Weights of a small transformer language model.
Architecture: RMSNorm before each block, rotary positions, untied embeddings.
Each number is 200 + 20 x the weight over its row's rms, rounded and kept within 0 to 999. Layers, rows and columns count from 0. The size before them is the row's rms in percent of the matrix's.

# q: layer 6 attention query, 320x160, rms 0.0486, rows 0-49, columns 40-79
# k: layer 6 attention key, 320x160, rms 0.0493, rows 0-48, columns 40-79
# v: layer 6 attention value, 320x160, rms 0.0582, rows 0-31, columns 40-79
# o: layer 6 attention output (transposed), 320x160, rms 0.0647, rows 0-31, columns 40-79
q0,088,209,219,189,192,222,222,240,195,188,211,208,160,211,218,212,165,224,161,196,180,183,243,202,202,177,244,195,221,213,202,195,217,182,207,215,240,166,198,208,167
k0,065,186,202,210,166,217,184,194,172,199,207,173,207,211,219,199,231,231,196,211,202,197,168,191,193,186,186,207,182,216,195,196,187,167,181,229,198,243,226,176,211
q1,086,214,218,186,200,222,212,234,178,188,221,197,202,209,233,180,169,212,156,225,188,190,199,210,172,167,217,174,217,247,218,192,196,218,187,220,229,154,195,195,212
k1,067,153,231,201,184,182,187,209,181,221,221,211,196,185,212,192,191,177,210,199,213,223,192,211,232,183,228,207,152,207,232,198,156,176,209,193,231,212,170,197,161
q2,083,200,205,186,194,198,205,153,187,206,158,175,199,158,156,199,243,217,234,163,195,210,215,158,214,206,194,234,210,202,178,187,211,210,214,185,192,215,196,195,163
k2,074,242,179,218,220,221,214,185,232,204,189,198,193,206,208,184,215,219,182,208,167,185,223,200,197,174,205,216,236,208,202,205,210,231,215,213,186,201,214,193,221
q3,072,209,162,211,187,197,188,168,176,210,184,184,222,189,191,183,225,210,243,189,183,196,200,176,216,208,197,206,176,178,183,194,196,184,208,206,202,237,213,206,167
k3,072,239,176,197,219,234,211,206,187,206,199,200,200,193,180,185,210,234,202,210,210,193,206,200,183,211,177,221,246,219,190,183,236,219,220,207,206,200,208,193,185
q4,081,189,179,206,197,198,210,165,206,211,177,197,208,209,216,186,194,199,221,161,174,195,188,184,238,218,185,215,181,201,207,212,171,200,196,214,192,225,193,204,199
k4,072,213,178,214,235,196,207,187,197,177,217,191,201,180,204,167,211,196,217,221,180,191,199,201,194,194,216,226,194,213,187,180,217,219,218,188,198,206,193,194,222
q5,100,199,205,194,211,200,182,158,197,216,149,214,177,190,216,203,207,194,218,162,205,190,223,209,247,201,188,230,198,192,173,198,182,187,196,212,189,216,177,208,203
k5,079,216,192,189,231,186,195,181,195,191,196,197,183,182,204,188,243,177,201,256,170,183,224,210,237,149,193,186,198,195,181,223,215,179,202,229,169,193,188,241,236
q6,107,198,195,200,205,196,226,238,240,201,204,207,182,222,193,184,186,206,203,236,229,192,225,215,186,222,189,206,231,194,178,188,212,220,206,178,187,192,226,223,177
k6,094,156,218,191,150,204,186,200,230,224,228,212,222,212,193,223,193,236,240,196,221,214,177,198,197,198,162,169,177,198,225,204,198,167,216,192,199,165,214,185,178
q7,099,163,207,189,191,169,227,203,206,193,210,201,168,216,198,203,181,186,165,226,178,222,179,194,171,244,202,221,214,199,217,188,199,204,197,191,172,196,167,181,201
k7,100,223,217,226,183,169,224,204,211,176,214,190,219,226,235,190,176,193,158,176,207,204,181,217,192,216,202,220,220,216,208,192,207,214,211,182,200,255,226,189,216
q8,095,173,203,215,238,207,201,167,182,190,177,201,203,202,210,150,202,206,206,205,209,205,212,191,191,193,220,224,201,199,174,173,183,196,175,204,220,195,159,210,190
k8,083,173,221,227,267,187,201,163,221,177,194,260,227,207,204,183,201,218,169,208,201,212,175,195,220,194,213,183,224,198,193,166,233,180,195,194,240,201,235,226,190
q9,091,175,180,190,193,208,230,202,165,186,237,162,186,172,188,184,223,192,194,195,207,166,241,208,190,197,164,213,249,231,194,195,175,191,177,179,207,181,243,225,219
k9,088,207,204,213,186,223,221,176,178,220,212,209,208,245,183,202,228,186,190,186,222,192,234,187,213,225,204,202,232,193,197,182,179,180,180,204,164,221,236,191,202
q10,095,191,166,203,193,173,189,199,180,184,173,206,214,187,214,174,213,182,240,208,172,173,214,234,156,224,222,176,191,206,215,205,210,191,217,218,218,182,195,189,205
k10,105,187,185,201,221,206,176,166,177,220,186,192,210,187,218,193,184,168,202,208,199,167,175,191,208,202,201,148,165,152,208,199,211,181,211,192,227,244,216,202,172
q11,092,213,184,209,154,185,205,194,231,194,195,225,213,229,193,195,224,177,234,183,184,208,177,211,217,164,190,186,187,194,189,199,210,217,198,211,200,213,181,189,226
k11,102,199,187,182,213,197,144,194,232,197,188,203,170,174,198,239,204,197,214,252,182,220,194,203,199,187,214,193,179,176,197,211,181,180,203,180,210,204,169,205,182
q12,119,191,217,200,227,193,197,229,197,187,200,168,190,177,235,196,207,196,151,212,225,214,222,209,194,213,215,189,196,188,172,187,228,202,170,179,181,174,203,202,199
k12,117,180,185,231,174,218,194,216,174,197,206,189,217,202,200,227,173,226,218,206,210,183,191,201,176,191,186,189,211,203,220,182,199,220,195,212,203,207,203,184,206
q13,110,190,222,205,200,218,199,220,219,174,185,209,206,206,187,189,205,235,158,246,225,229,193,225,219,194,202,183,245,170,184,166,224,225,211,194,196,199,176,185,187
k13,111,209,206,262,196,201,165,192,209,159,256,237,259,181,182,184,219,220,182,206,188,203,175,220,186,206,203,184,216,204,193,180,205,202,164,210,193,202,218,206,199
q14,101,219,228,194,188,241,180,199,184,182,201,188,217,189,168,219,210,161,220,214,176,230,222,194,221,221,168,209,183,206,206,202,193,168,214,186,177,222,202,193,195
k14,102,219,181,198,190,225,222,166,181,192,209,179,174,207,165,195,228,166,187,198,221,211,192,194,191,243,197,204,210,218,210,182,200,181,207,206,192,206,200,190,179
q15,094,229,222,172,196,185,183,208,198,242,170,204,182,204,172,211,203,174,191,194,178,197,197,198,217,157,203,207,189,194,190,204,187,197,182,236,179,196,170,208,172
k15,105,218,219,152,216,177,220,219,186,200,184,211,189,178,200,181,234,228,173,194,198,197,238,157,186,134,191,241,201,186,211,224,202,215,213,206,197,163,198,219,203
q16,088,195,203,160,186,215,207,236,152,243,218,206,206,204,217,204,173,206,173,218,220,184,215,206,183,184,213,181,225,235,242,179,230,217,194,213,211,154,162,225,214
k16,083,171,235,205,205,164,177,189,183,221,200,210,185,185,220,209,200,175,181,181,192,208,226,217,218,167,230,188,161,200,240,204,168,182,213,200,237,192,182,213,174
q17,073,228,221,190,168,193,192,209,203,198,177,212,212,182,197,198,215,203,211,204,192,213,190,188,175,186,223,181,221,234,209,187,228,189,181,181,217,185,183,227,233
k17,060,203,203,165,196,141,167,181,226,202,185,208,186,185,204,218,164,171,205,167,215,202,202,168,201,204,194,195,192,168,188,190,177,196,222,175,197,172,201,206,212
q18,069,161,187,233,220,207,214,199,194,189,238,199,209,224,208,178,149,191,188,215,239,188,230,181,194,200,186,208,188,185,168,204,204,223,222,201,184,184,240,214,205
k18,055,180,204,195,194,196,205,219,202,201,223,181,204,218,217,183,205,197,215,206,206,201,218,226,180,176,202,219,166,211,210,196,154,186,172,206,218,213,196,218,173
q19,069,204,184,186,213,216,183,187,190,180,231,201,210,210,209,197,220,179,200,203,211,190,210,186,197,197,183,194,207,168,159,205,197,216,183,207,164,187,250,177,198
k19,065,176,184,211,231,214,223,198,201,194,209,206,181,223,186,227,207,221,219,220,221,189,229,208,200,198,196,204,175,208,188,234,190,187,186,203,220,228,212,235,183
q20,071,187,215,177,208,181,255,175,200,191,203,204,193,215,224,186,215,178,197,213,201,170,197,209,200,194,182,219,210,170,145,195,229,176,200,216,187,162,232,209,179
k20,069,180,210,181,201,183,204,219,200,201,217,212,208,250,195,247,188,254,204,205,189,219,219,171,200,187,214,215,158,203,213,216,155,209,182,199,192,212,195,204,206
q21,078,167,205,200,204,214,231,187,202,169,200,153,185,218,226,200,183,204,181,216,215,187,207,170,191,192,242,191,202,190,187,163,219,183,198,158,241,183,200,199,197
k21,070,158,204,120,223,189,183,174,199,212,180,240,209,213,227,199,207,189,214,185,211,244,194,187,196,196,188,200,192,220,229,199,170,173,197,207,200,183,210,207,154
q22,082,194,207,210,188,210,198,201,170,186,202,196,198,194,184,226,172,186,210,215,213,189,181,193,194,200,211,217,188,221,199,211,221,175,190,198,177,199,203,217,211
k22,082,221,169,215,209,210,233,149,178,209,205,195,207,200,210,194,188,201,216,186,195,212,194,219,209,256,193,207,201,240,178,207,214,229,217,223,195,176,211,190,205
q23,100,229,219,209,175,208,166,188,198,181,157,208,210,176,190,202,242,189,198,188,211,227,203,226,196,187,206,200,190,205,170,177,224,201,195,199,170,194,190,205,218
k23,105,214,162,198,192,197,183,209,163,167,216,189,203,194,164,229,200,226,164,228,160,203,187,194,170,184,202,199,238,183,208,178,215,201,167,193,199,215,232,205,199
q24,102,223,184,183,215,200,188,225,169,214,228,180,192,196,217,203,214,188,213,215,202,197,218,208,169,190,176,184,187,216,184,212,189,197,200,207,193,220,205,231,187
k24,107,177,195,210,200,234,213,186,168,230,240,174,214,217,196,241,198,227,235,175,230,184,193,198,175,206,183,201,223,237,218,181,211,185,207,213,214,191,208,189,168
q25,122,225,176,182,173,204,178,182,198,207,177,201,223,211,213,204,194,205,229,203,197,187,227,193,185,207,217,173,185,204,191,205,224,204,212,206,236,195,167,205,189
k25,106,173,201,190,221,179,214,204,169,230,190,198,218,173,208,180,166,194,247,193,182,193,202,222,207,220,233,204,144,230,205,229,212,210,225,191,226,188,177,211,181
q26,135,212,180,189,189,220,212,182,194,204,195,187,177,232,180,205,187,201,232,197,190,214,207,226,215,195,207,205,186,212,202,214,181,232,222,227,187,214,223,190,190
k26,127,224,205,195,183,174,207,216,226,197,183,191,179,184,231,175,232,145,191,194,221,205,199,191,240,182,196,203,152,192,170,241,204,191,205,220,194,208,165,195,205
q27,089,228,193,187,219,213,191,181,195,212,188,189,199,221,191,216,220,231,158,203,248,215,172,197,202,191,207,206,272,197,238,199,211,196,176,195,236,186,219,194,192
k27,086,194,220,218,221,195,195,215,225,206,215,199,216,233,205,222,193,209,193,176,193,203,210,171,169,217,192,212,246,210,198,205,217,181,181,184,191,186,204,165,213
q28,123,191,225,173,218,163,211,228,190,181,222,181,195,168,204,220,187,184,181,176,204,185,232,206,226,211,169,176,202,177,177,181,198,196,180,198,172,199,196,216,222
k28,116,182,212,199,180,220,195,178,171,193,208,200,233,194,200,225,188,217,188,197,176,189,176,248,195,191,194,198,259,196,208,196,186,197,182,221,179,213,197,215,175
q29,079,196,198,219,194,197,197,135,208,188,184,213,219,194,195,156,158,168,235,209,176,213,185,175,202,198,203,237,224,186,202,235,196,193,201,211,208,218,188,173,206
k29,083,212,241,226,243,176,221,166,208,180,204,232,191,224,201,168,201,173,171,216,220,223,182,193,213,232,206,187,233,209,197,191,210,172,228,189,222,246,210,225,195
q30,108,184,177,185,182,197,230,182,228,206,232,210,179,226,193,210,206,190,213,212,189,209,147,200,208,173,193,209,206,199,193,219,207,179,194,190,197,195,262,206,177
k30,114,201,197,202,207,217,199,208,246,196,173,209,169,233,236,217,194,191,224,212,237,222,217,167,217,193,171,234,183,174,217,222,196,211,206,206,190,197,186,159,223
q31,088,235,202,186,198,217,202,165,229,180,192,180,196,175,176,208,167,192,184,177,205,189,208,189,240,210,233,219,222,189,186,175,180,205,199,186,200,180,246,223,217
k31,090,204,204,229,173,227,187,192,167,185,227,219,224,211,189,177,177,194,212,187,169,203,194,191,218,207,222,207,198,173,174,181,189,165,220,222,177,197,177,186,235
v0,086,195,196,176,172,169,190,206,217,199,162,227,204,215,199,188,206,248,192,186,198,196,176,185,225,201,186,204,205,159,214,202,200,179,185,186,209,189,218,217,197
o0,086,221,244,168,159,185,206,213,175,218,201,212,207,165,182,176,188,207,220,206,231,219,205,155,227,192,178,172,225,195,215,208,182,216,224,206,194,160,211,181,222
v1,085,151,214,209,187,229,187,206,194,233,194,177,201,222,169,192,198,238,223,230,200,212,194,212,187,198,154,184,148,237,185,221,155,196,210,210,189,212,213,195,204
o1,080,213,145,191,219,181,208,203,221,194,174,207,206,173,192,203,170,190,213,209,203,191,187,224,209,211,229,193,188,191,186,175,243,169,202,184,176,190,178,181,175
v2,092,204,184,175,223,211,234,194,175,220,229,190,197,205,212,211,213,225,219,217,182,181,210,186,197,234,253,214,224,240,213,189,191,225,194,183,217,182,220,219,202
o2,089,181,213,214,183,210,214,193,225,232,202,222,201,192,209,218,180,219,165,179,164,236,240,233,194,181,192,222,181,206,190,205,240,212,193,221,170,249,202,229,205
v3,103,203,218,180,177,220,217,209,201,235,192,188,182,195,219,179,180,227,183,220,190,191,207,200,168,224,199,178,159,237,203,218,189,209,202,190,202,188,213,175,193
o3,096,195,183,198,219,203,203,200,174,193,214,182,187,220,199,183,191,195,204,198,227,200,192,209,218,216,206,155,205,172,196,173,208,222,175,196,190,191,174,189,232
v4,090,212,204,187,204,187,195,179,211,198,188,194,216,175,205,166,205,191,182,223,159,250,187,208,188,183,167,212,216,187,231,202,208,230,205,201,226,223,201,225,160
o4,080,217,193,205,225,211,185,207,203,188,209,165,213,209,220,204,231,202,197,172,218,212,226,150,176,166,181,195,214,208,205,202,205,189,187,195,177,197,190,194,262
v5,103,182,195,160,176,214,214,179,182,214,201,202,202,229,157,153,189,243,204,197,192,246,213,209,207,179,197,208,187,221,192,223,190,204,227,172,214,205,177,190,214
o5,098,213,230,221,197,199,197,175,241,193,190,218,223,169,198,224,157,215,225,203,193,190,195,167,208,186,213,187,201,189,224,172,195,228,211,206,202,169,206,217,221
v6,104,208,190,200,251,175,209,203,220,208,198,173,210,225,174,190,177,227,192,205,189,206,208,178,176,188,183,183,184,214,210,242,214,182,236,188,234,156,205,182,186
o6,089,201,248,199,198,213,219,219,188,198,182,188,192,152,185,220,151,215,208,220,198,173,190,213,187,190,185,191,220,179,191,169,188,220,187,189,157,207,163,183,241
v7,099,225,220,182,198,226,177,216,188,202,184,213,173,195,204,192,202,169,206,200,198,183,201,191,191,214,222,182,184,186,212,210,164,210,173,201,191,214,230,192,221
o7,094,228,167,173,214,216,201,197,209,204,205,228,191,211,193,211,178,224,211,197,230,170,226,206,236,232,220,210,210,251,181,182,207,230,203,183,172,215,163,191,200
v8,096,198,210,235,239,156,169,172,197,210,212,188,189,211,187,213,175,167,226,167,190,178,190,208,200,188,221,196,202,193,178,212,220,200,212,210,188,171,193,204,225
o8,083,194,215,189,215,237,229,210,185,171,217,206,233,195,175,220,195,211,186,237,203,187,205,217,187,220,201,174,192,186,206,206,193,217,227,215,170,194,207,175,188
v9,091,188,173,187,225,197,219,210,193,203,207,187,215,181,181,202,185,219,209,197,219,206,207,183,162,215,229,166,205,206,179,208,224,200,233,180,235,198,195,199,168
o9,091,180,208,209,211,237,203,179,194,206,219,184,179,205,188,183,205,226,171,185,188,217,177,211,203,172,198,205,170,150,230,187,189,224,197,193,187,191,218,207,231
v10,086,189,211,195,249,188,180,158,201,227,202,199,182,185,183,191,179,220,223,200,198,213,212,185,201,182,202,210,193,220,253,211,193,223,199,190,164,184,197,185,225
o10,082,203,211,187,198,200,231,188,196,202,200,209,228,176,179,196,204,234,216,189,168,195,155,214,228,225,224,206,223,221,188,173,213,192,210,215,168,195,214,211,162
v11,093,242,194,190,221,195,227,174,204,194,209,157,219,205,215,205,196,205,230,198,192,189,178,199,200,235,168,207,186,233,241,211,192,219,223,217,183,226,211,208,165
o11,085,168,185,212,175,206,208,214,181,218,217,190,204,219,206,196,191,168,162,236,233,199,232,235,176,184,239,207,193,196,168,205,213,209,172,180,177,204,171,171,133
v12,110,190,213,203,195,176,182,217,208,179,169,237,209,197,186,193,185,184,180,188,174,215,221,217,201,205,226,197,222,161,192,197,178,215,184,202,182,193,227,210,205
o12,096,209,163,160,217,203,196,160,165,211,176,227,197,237,196,201,223,220,222,185,219,176,208,232,252,187,190,205,236,186,189,242,185,200,240,221,246,217,199,229,228
v13,091,218,177,212,219,201,179,203,231,213,181,207,221,193,205,178,217,157,212,211,187,221,173,194,184,213,186,194,178,217,196,190,203,201,208,191,235,212,204,234,173
o13,090,231,214,231,205,257,172,198,229,151,201,156,206,177,199,212,202,224,159,179,229,201,220,221,186,185,184,192,202,201,224,208,190,182,205,217,187,200,214,192,209
v14,102,239,234,176,194,195,230,151,192,212,168,169,200,201,220,170,199,195,209,223,170,213,221,234,220,196,182,185,217,215,191,205,207,211,203,220,169,205,200,246,209
o14,094,163,154,188,185,228,158,184,247,211,196,221,211,224,207,224,197,205,221,215,229,206,179,196,210,212,218,179,168,218,169,198,172,208,217,180,213,213,195,171,187
v15,081,216,214,218,223,184,181,202,202,185,181,239,225,207,184,193,215,174,181,191,190,197,184,213,224,187,202,212,216,213,195,204,204,196,190,203,191,186,195,202,195
o15,082,218,205,217,173,212,223,217,214,216,196,224,196,205,237,220,212,244,189,207,200,226,201,207,210,208,209,202,233,208,235,198,195,179,229,199,202,194,216,215,186
v16,092,153,177,233,208,196,214,187,191,224,176,244,241,238,189,187,221,226,203,230,184,211,193,216,248,187,185,226,207,180,189,222,170,183,207,218,219,181,200,222,214
o16,091,230,190,183,188,185,190,215,230,206,186,199,191,185,178,222,177,218,225,187,171,197,168,210,196,215,196,187,187,201,197,200,220,209,238,209,196,228,179,207,171
v17,090,232,192,185,212,217,206,210,167,200,207,166,176,165,216,209,199,225,201,214,228,194,212,179,172,178,185,192,183,216,220,180,226,188,217,163,199,210,217,162,180
o17,085,166,212,191,205,204,208,173,200,195,212,190,155,202,192,177,188,207,218,188,210,208,155,177,207,206,224,202,195,208,206,204,197,196,143,190,172,190,194,186,213
v18,110,174,212,225,241,189,210,191,189,189,214,178,236,189,166,191,195,186,227,188,195,195,180,213,200,197,208,230,195,197,164,204,213,208,232,207,194,181,182,230,188
o18,092,156,195,229,214,209,216,188,191,190,219,161,203,192,207,241,183,184,165,214,182,223,198,228,179,204,203,180,192,185,222,209,195,182,240,200,206,241,223,197,191
v19,093,231,204,183,185,203,178,216,206,209,163,234,169,196,193,184,212,215,147,203,212,170,197,186,200,211,203,200,166,230,227,223,210,183,203,186,201,185,217,205,203
o19,082,207,211,205,217,207,206,212,197,188,174,212,207,178,201,202,175,195,200,197,227,199,199,178,238,237,211,206,198,191,196,173,175,192,197,190,204,157,202,193,233
v20,103,205,216,166,206,216,198,211,201,204,220,187,185,194,204,223,186,222,178,233,218,218,221,192,184,153,141,146,171,220,226,197,200,211,204,215,213,223,180,204,211
o20,098,200,204,209,228,198,197,218,208,173,181,179,197,191,181,197,169,174,207,203,231,175,183,201,197,202,210,215,169,190,195,203,209,214,203,200,180,219,180,165,179
v21,103,186,189,185,158,227,193,189,217,194,220,201,173,195,187,225,211,210,190,194,236,153,193,198,199,222,199,218,170,206,219,182,224,178,153,203,174,219,199,163,196
o21,096,203,202,230,218,180,212,194,166,204,209,208,208,199,189,167,190,184,200,201,218,216,234,178,202,217,227,204,208,200,188,192,172,196,200,192,208,170,207,219,205
v22,084,161,179,195,192,221,222,237,194,175,176,228,211,231,174,189,240,202,187,191,216,187,191,161,219,192,209,195,186,188,220,232,170,186,187,175,237,193,240,203,176
o22,080,258,221,180,194,149,209,230,195,224,157,206,184,195,184,175,173,188,184,174,197,192,218,182,187,193,182,248,197,203,197,240,222,184,213,175,208,213,177,204,220
v23,077,207,174,204,176,184,202,214,181,175,190,211,182,227,179,187,235,224,226,204,193,212,183,226,206,216,193,187,243,205,184,222,230,193,237,217,214,172,190,198,203
o23,082,190,200,189,206,218,236,192,186,221,208,191,151,235,250,202,212,200,210,192,217,237,200,199,187,182,200,222,155,168,167,184,155,217,160,201,217,204,193,201,225
v24,084,212,231,197,197,207,195,205,199,189,197,173,209,187,195,239,171,217,171,194,224,209,219,214,164,217,164,178,186,210,218,179,212,196,195,203,183,200,206,178,176
o24,083,175,177,217,196,220,175,188,197,208,239,201,186,238,180,196,206,194,249,208,203,198,184,206,218,181,219,208,158,186,222,198,187,222,199,192,172,207,165,194,197
v25,079,245,198,190,223,209,177,202,180,213,165,186,169,209,197,183,178,223,199,196,186,198,215,194,239,223,231,216,225,223,189,209,195,190,228,199,211,149,205,211,221
o25,081,183,195,187,192,217,192,206,203,186,187,228,188,199,205,191,213,225,235,219,195,215,217,215,199,168,193,205,175,192,171,202,190,197,193,223,205,205,197,219,243
v26,099,221,214,198,183,191,210,214,188,192,190,202,190,202,190,228,213,216,144,153,224,168,217,195,189,200,236,216,166,188,208,190,183,197,162,165,172,203,245,177,196
o26,086,189,208,175,177,159,216,204,202,226,186,221,194,206,223,188,195,178,209,203,188,174,189,204,255,235,203,226,249,208,197,205,229,153,223,176,196,193,179,181,222
v27,081,222,214,179,196,186,181,236,209,162,191,203,206,186,215,187,204,196,221,203,195,227,215,207,186,175,165,193,210,157,201,200,236,214,198,216,228,220,188,204,206
o27,075,174,219,207,211,193,204,198,181,165,207,174,203,182,230,228,193,215,189,206,208,186,206,190,192,177,197,208,245,217,226,221,180,224,182,181,197,198,217,190,209
v28,101,165,191,194,229,212,230,193,202,231,174,175,205,185,225,187,209,213,207,211,195,191,204,210,176,181,218,194,202,223,169,205,208,191,230,186,210,157,193,217,211
o28,094,178,216,195,176,186,214,192,194,218,209,180,221,209,203,212,163,192,146,205,187,196,205,192,199,215,189,190,192,167,214,187,219,207,196,207,220,220,232,190,201
v29,084,202,206,214,187,204,170,214,214,200,219,198,182,180,209,215,157,178,207,167,179,165,216,198,178,212,268,203,186,193,164,199,192,178,184,199,190,186,177,188,225
o29,077,220,184,211,223,202,214,171,184,177,222,212,210,231,206,185,201,191,186,218,210,195,215,229,214,248,177,180,203,199,216,200,209,213,217,193,238,205,240,201,207
v30,078,182,210,212,199,166,216,197,175,240,200,211,227,218,234,176,202,203,211,203,175,196,222,180,185,176,183,224,239,190,167,225,193,189,207,203,201,211,191,189,215
o30,075,191,205,178,195,179,173,180,197,208,198,167,221,186,201,223,207,225,183,209,210,221,188,164,222,199,196,193,177,187,244,203,214,183,180,227,192,195,212,209,186
v31,079,215,194,238,230,166,181,196,166,200,224,183,197,174,206,214,175,169,180,199,159,176,206,183,180,169,201,197,209,224,183,208,219,194,213,213,183,194,192,186,216
o31,079,164,228,212,208,198,207,229,162,215,264,177,210,209,213,229,229,219,194,200,195,201,220,225,220,193,197,226,201,181,164,204,199,220,188,209,211,217,202,176,205
q32,058,209,174,209,219,217,213,159,237,200,182,197,217,175,200,185,204,249,199,196,235,192,206,195,201,203,180,180,234,222,196,197,215,229,188,165,233,183,206,246,168
k32,064,210,202,171,183,180,228,198,190,166,174,197,208,211,163,161,186,209,180,199,197,188,179,243,224,214,179,205,203,178,197,212,193,201,208,209,192,199,161,214,235
q33,058,197,175,190,201,214,200,220,246,195,154,169,209,205,203,222,211,183,208,219,220,176,198,209,209,175,211,179,220,169,238,196,192,228,196,195,224,150,234,195,195
k33,067,201,187,216,196,212,194,204,198,185,265,206,192,186,238,238,206,176,191,202,236,236,197,199,190,236,231,231,199,202,217,167,176,178,207,198,207,194,183,199,191
q34,070,180,218,195,188,244,193,222,215,206,183,197,211,185,221,188,221,228,184,195,236,185,204,224,181,180,189,176,197,186,188,167,189,238,236,191,204,224,221,184,161
k34,063,236,197,236,213,192,191,243,199,180,212,192,200,212,198,208,221,177,206,246,205,227,195,203,210,239,211,220,208,183,194,197,191,252,195,238,214,217,253,184,223
q35,079,209,212,200,206,205,189,180,216,210,194,155,214,171,201,194,249,218,158,224,181,193,211,215,200,207,200,176,181,175,182,204,208,230,236,205,182,188,180,229,180
k35,069,234,170,229,221,150,168,207,191,171,183,199,180,226,185,201,209,190,183,232,194,194,199,246,256,201,181,232,193,171,209,181,184,218,208,208,204,209,205,192,219
q36,083,215,212,213,181,208,194,152,201,200,171,161,184,183,206,177,211,230,187,207,193,213,184,200,237,232,205,213,194,197,210,161,207,155,163,204,190,194,188,197,216
k36,078,200,198,207,223,166,226,192,221,212,190,207,210,200,220,184,178,234,222,189,224,182,197,215,215,185,198,166,206,203,234,224,244,215,213,209,188,228,194,196,227
q37,104,168,202,196,215,192,210,216,217,194,193,212,221,193,186,191,199,182,207,202,213,210,192,222,171,184,199,204,204,196,201,176,207,203,259,178,217,216,247,191,186
k37,104,207,196,204,177,225,188,202,203,202,232,184,239,227,207,204,178,163,193,205,213,212,170,185,183,246,194,203,219,202,195,196,170,194,208,174,232,196,215,189,187
q38,089,184,206,211,170,189,209,222,180,188,240,226,222,204,217,201,227,195,210,176,191,175,213,223,176,180,199,156,199,200,224,174,204,227,187,178,185,173,200,234,218
k38,088,211,173,205,183,203,201,197,212,208,194,184,171,201,210,230,173,248,189,199,212,175,199,240,206,199,210,180,198,209,190,182,250,230,211,201,206,191,181,233,222
q39,113,195,198,190,186,174,236,223,164,186,238,208,187,197,210,222,202,213,186,165,192,189,195,215,194,205,193,206,210,203,187,224,194,228,181,208,197,203,235,149,212
k39,135,220,199,234,227,213,223,192,216,184,192,165,175,177,175,239,229,234,226,198,164,200,226,189,216,172,188,173,189,199,145,197,179,182,194,228,156,204,200,198,236
q40,104,190,184,199,232,173,184,187,191,170,210,172,198,176,232,181,232,167,232,183,193,183,198,208,182,173,192,226,200,206,198,237,227,200,198,235,220,191,159,192,197
k40,119,206,205,210,210,211,232,191,193,216,200,183,204,227,199,219,186,183,175,216,205,223,193,162,174,208,190,242,205,198,184,214,195,186,205,199,240,216,230,167,204
q41,084,210,164,221,201,197,171,194,208,177,200,190,229,197,195,190,215,207,173,206,253,251,213,176,188,210,208,155,208,166,219,179,175,213,207,161,235,180,196,222,224
k41,090,167,205,195,201,184,198,208,184,177,198,192,218,215,219,212,207,189,169,213,192,205,188,211,174,222,248,225,172,197,212,179,208,207,186,186,216,191,233,199,175
q42,108,190,186,203,203,195,213,221,175,182,199,238,216,214,188,211,174,169,185,211,222,218,218,222,214,233,192,209,236,188,193,197,203,212,183,209,194,180,231,210,227
k42,114,171,219,228,208,234,192,197,186,203,223,173,194,176,215,201,197,220,199,171,216,191,205,194,221,174,228,191,206,225,178,179,218,192,203,212,187,191,151,194,223
q43,099,209,234,180,206,205,206,229,204,207,172,224,208,200,186,183,195,217,155,194,196,172,225,191,229,217,197,205,197,208,213,178,177,203,157,209,196,173,181,226,226
k43,100,183,204,222,227,213,213,196,200,201,230,218,213,178,181,194,213,237,228,182,183,223,181,203,228,177,227,182,220,212,236,215,212,180,211,210,235,158,181,187,185
q44,083,171,195,177,171,168,240,198,218,193,169,235,201,203,190,199,202,190,221,189,187,206,181,203,172,235,167,222,185,172,190,192,206,169,198,212,206,192,219,216,216
k44,083,184,226,231,215,164,192,196,221,179,216,233,203,214,201,184,193,243,197,190,210,222,188,192,232,226,202,197,207,188,232,228,200,176,201,204,221,182,241,197,215
q45,111,206,237,181,219,200,210,225,186,216,204,204,192,210,203,183,216,175,184,195,224,197,209,237,219,202,197,204,213,197,228,149,216,175,155,193,189,204,183,228,170
k45,118,161,207,181,216,221,198,196,209,214,195,214,162,158,204,217,217,215,226,200,202,185,226,210,166,182,201,173,248,215,212,199,233,168,202,198,243,179,205,239,191
q46,123,196,207,227,224,183,184,206,185,166,194,181,210,166,225,173,227,211,161,239,195,168,209,230,178,201,192,177,222,205,198,172,195,196,183,198,225,213,165,192,217
k46,121,221,194,218,226,208,199,185,194,178,211,178,229,191,200,217,172,175,226,182,175,211,171,225,165,232,194,180,213,178,221,204,217,177,202,183,240,195,258,176,197
q47,103,175,184,193,192,173,211,204,185,158,192,203,209,214,216,178,208,226,169,242,188,201,209,204,179,209,176,180,219,156,180,172,207,189,209,199,195,205,190,176,223
k47,117,195,237,237,227,183,211,175,215,145,212,191,230,212,189,208,165,195,187,209,199,230,177,216,197,229,188,193,201,179,191,209,199,191,176,177,189,193,251,187,203
q48,058,191,197,209,221,193,216,177,211,194,197,204,212,218,194,254,171,205,234,214,221,194,205,205,194,197,183,207,224,189,213,179,215,205,224,205,228,191,211,201,161
k48,050,225,191,206,210,219,185,249,216,216,180,212,215,191,208,173,208,161,174,185,220,245,205,205,207,162,186,197,225,196,209,191,202,218,191,231,183,225,232,200,204
q49,056,218,198,199,200,192,211,229,159,149,195,209,227,179,176,192,191,221,235,210,160,197,184,186,231,215,209,198,216,222,212,225,201,199,204,245,210,207,187,212,202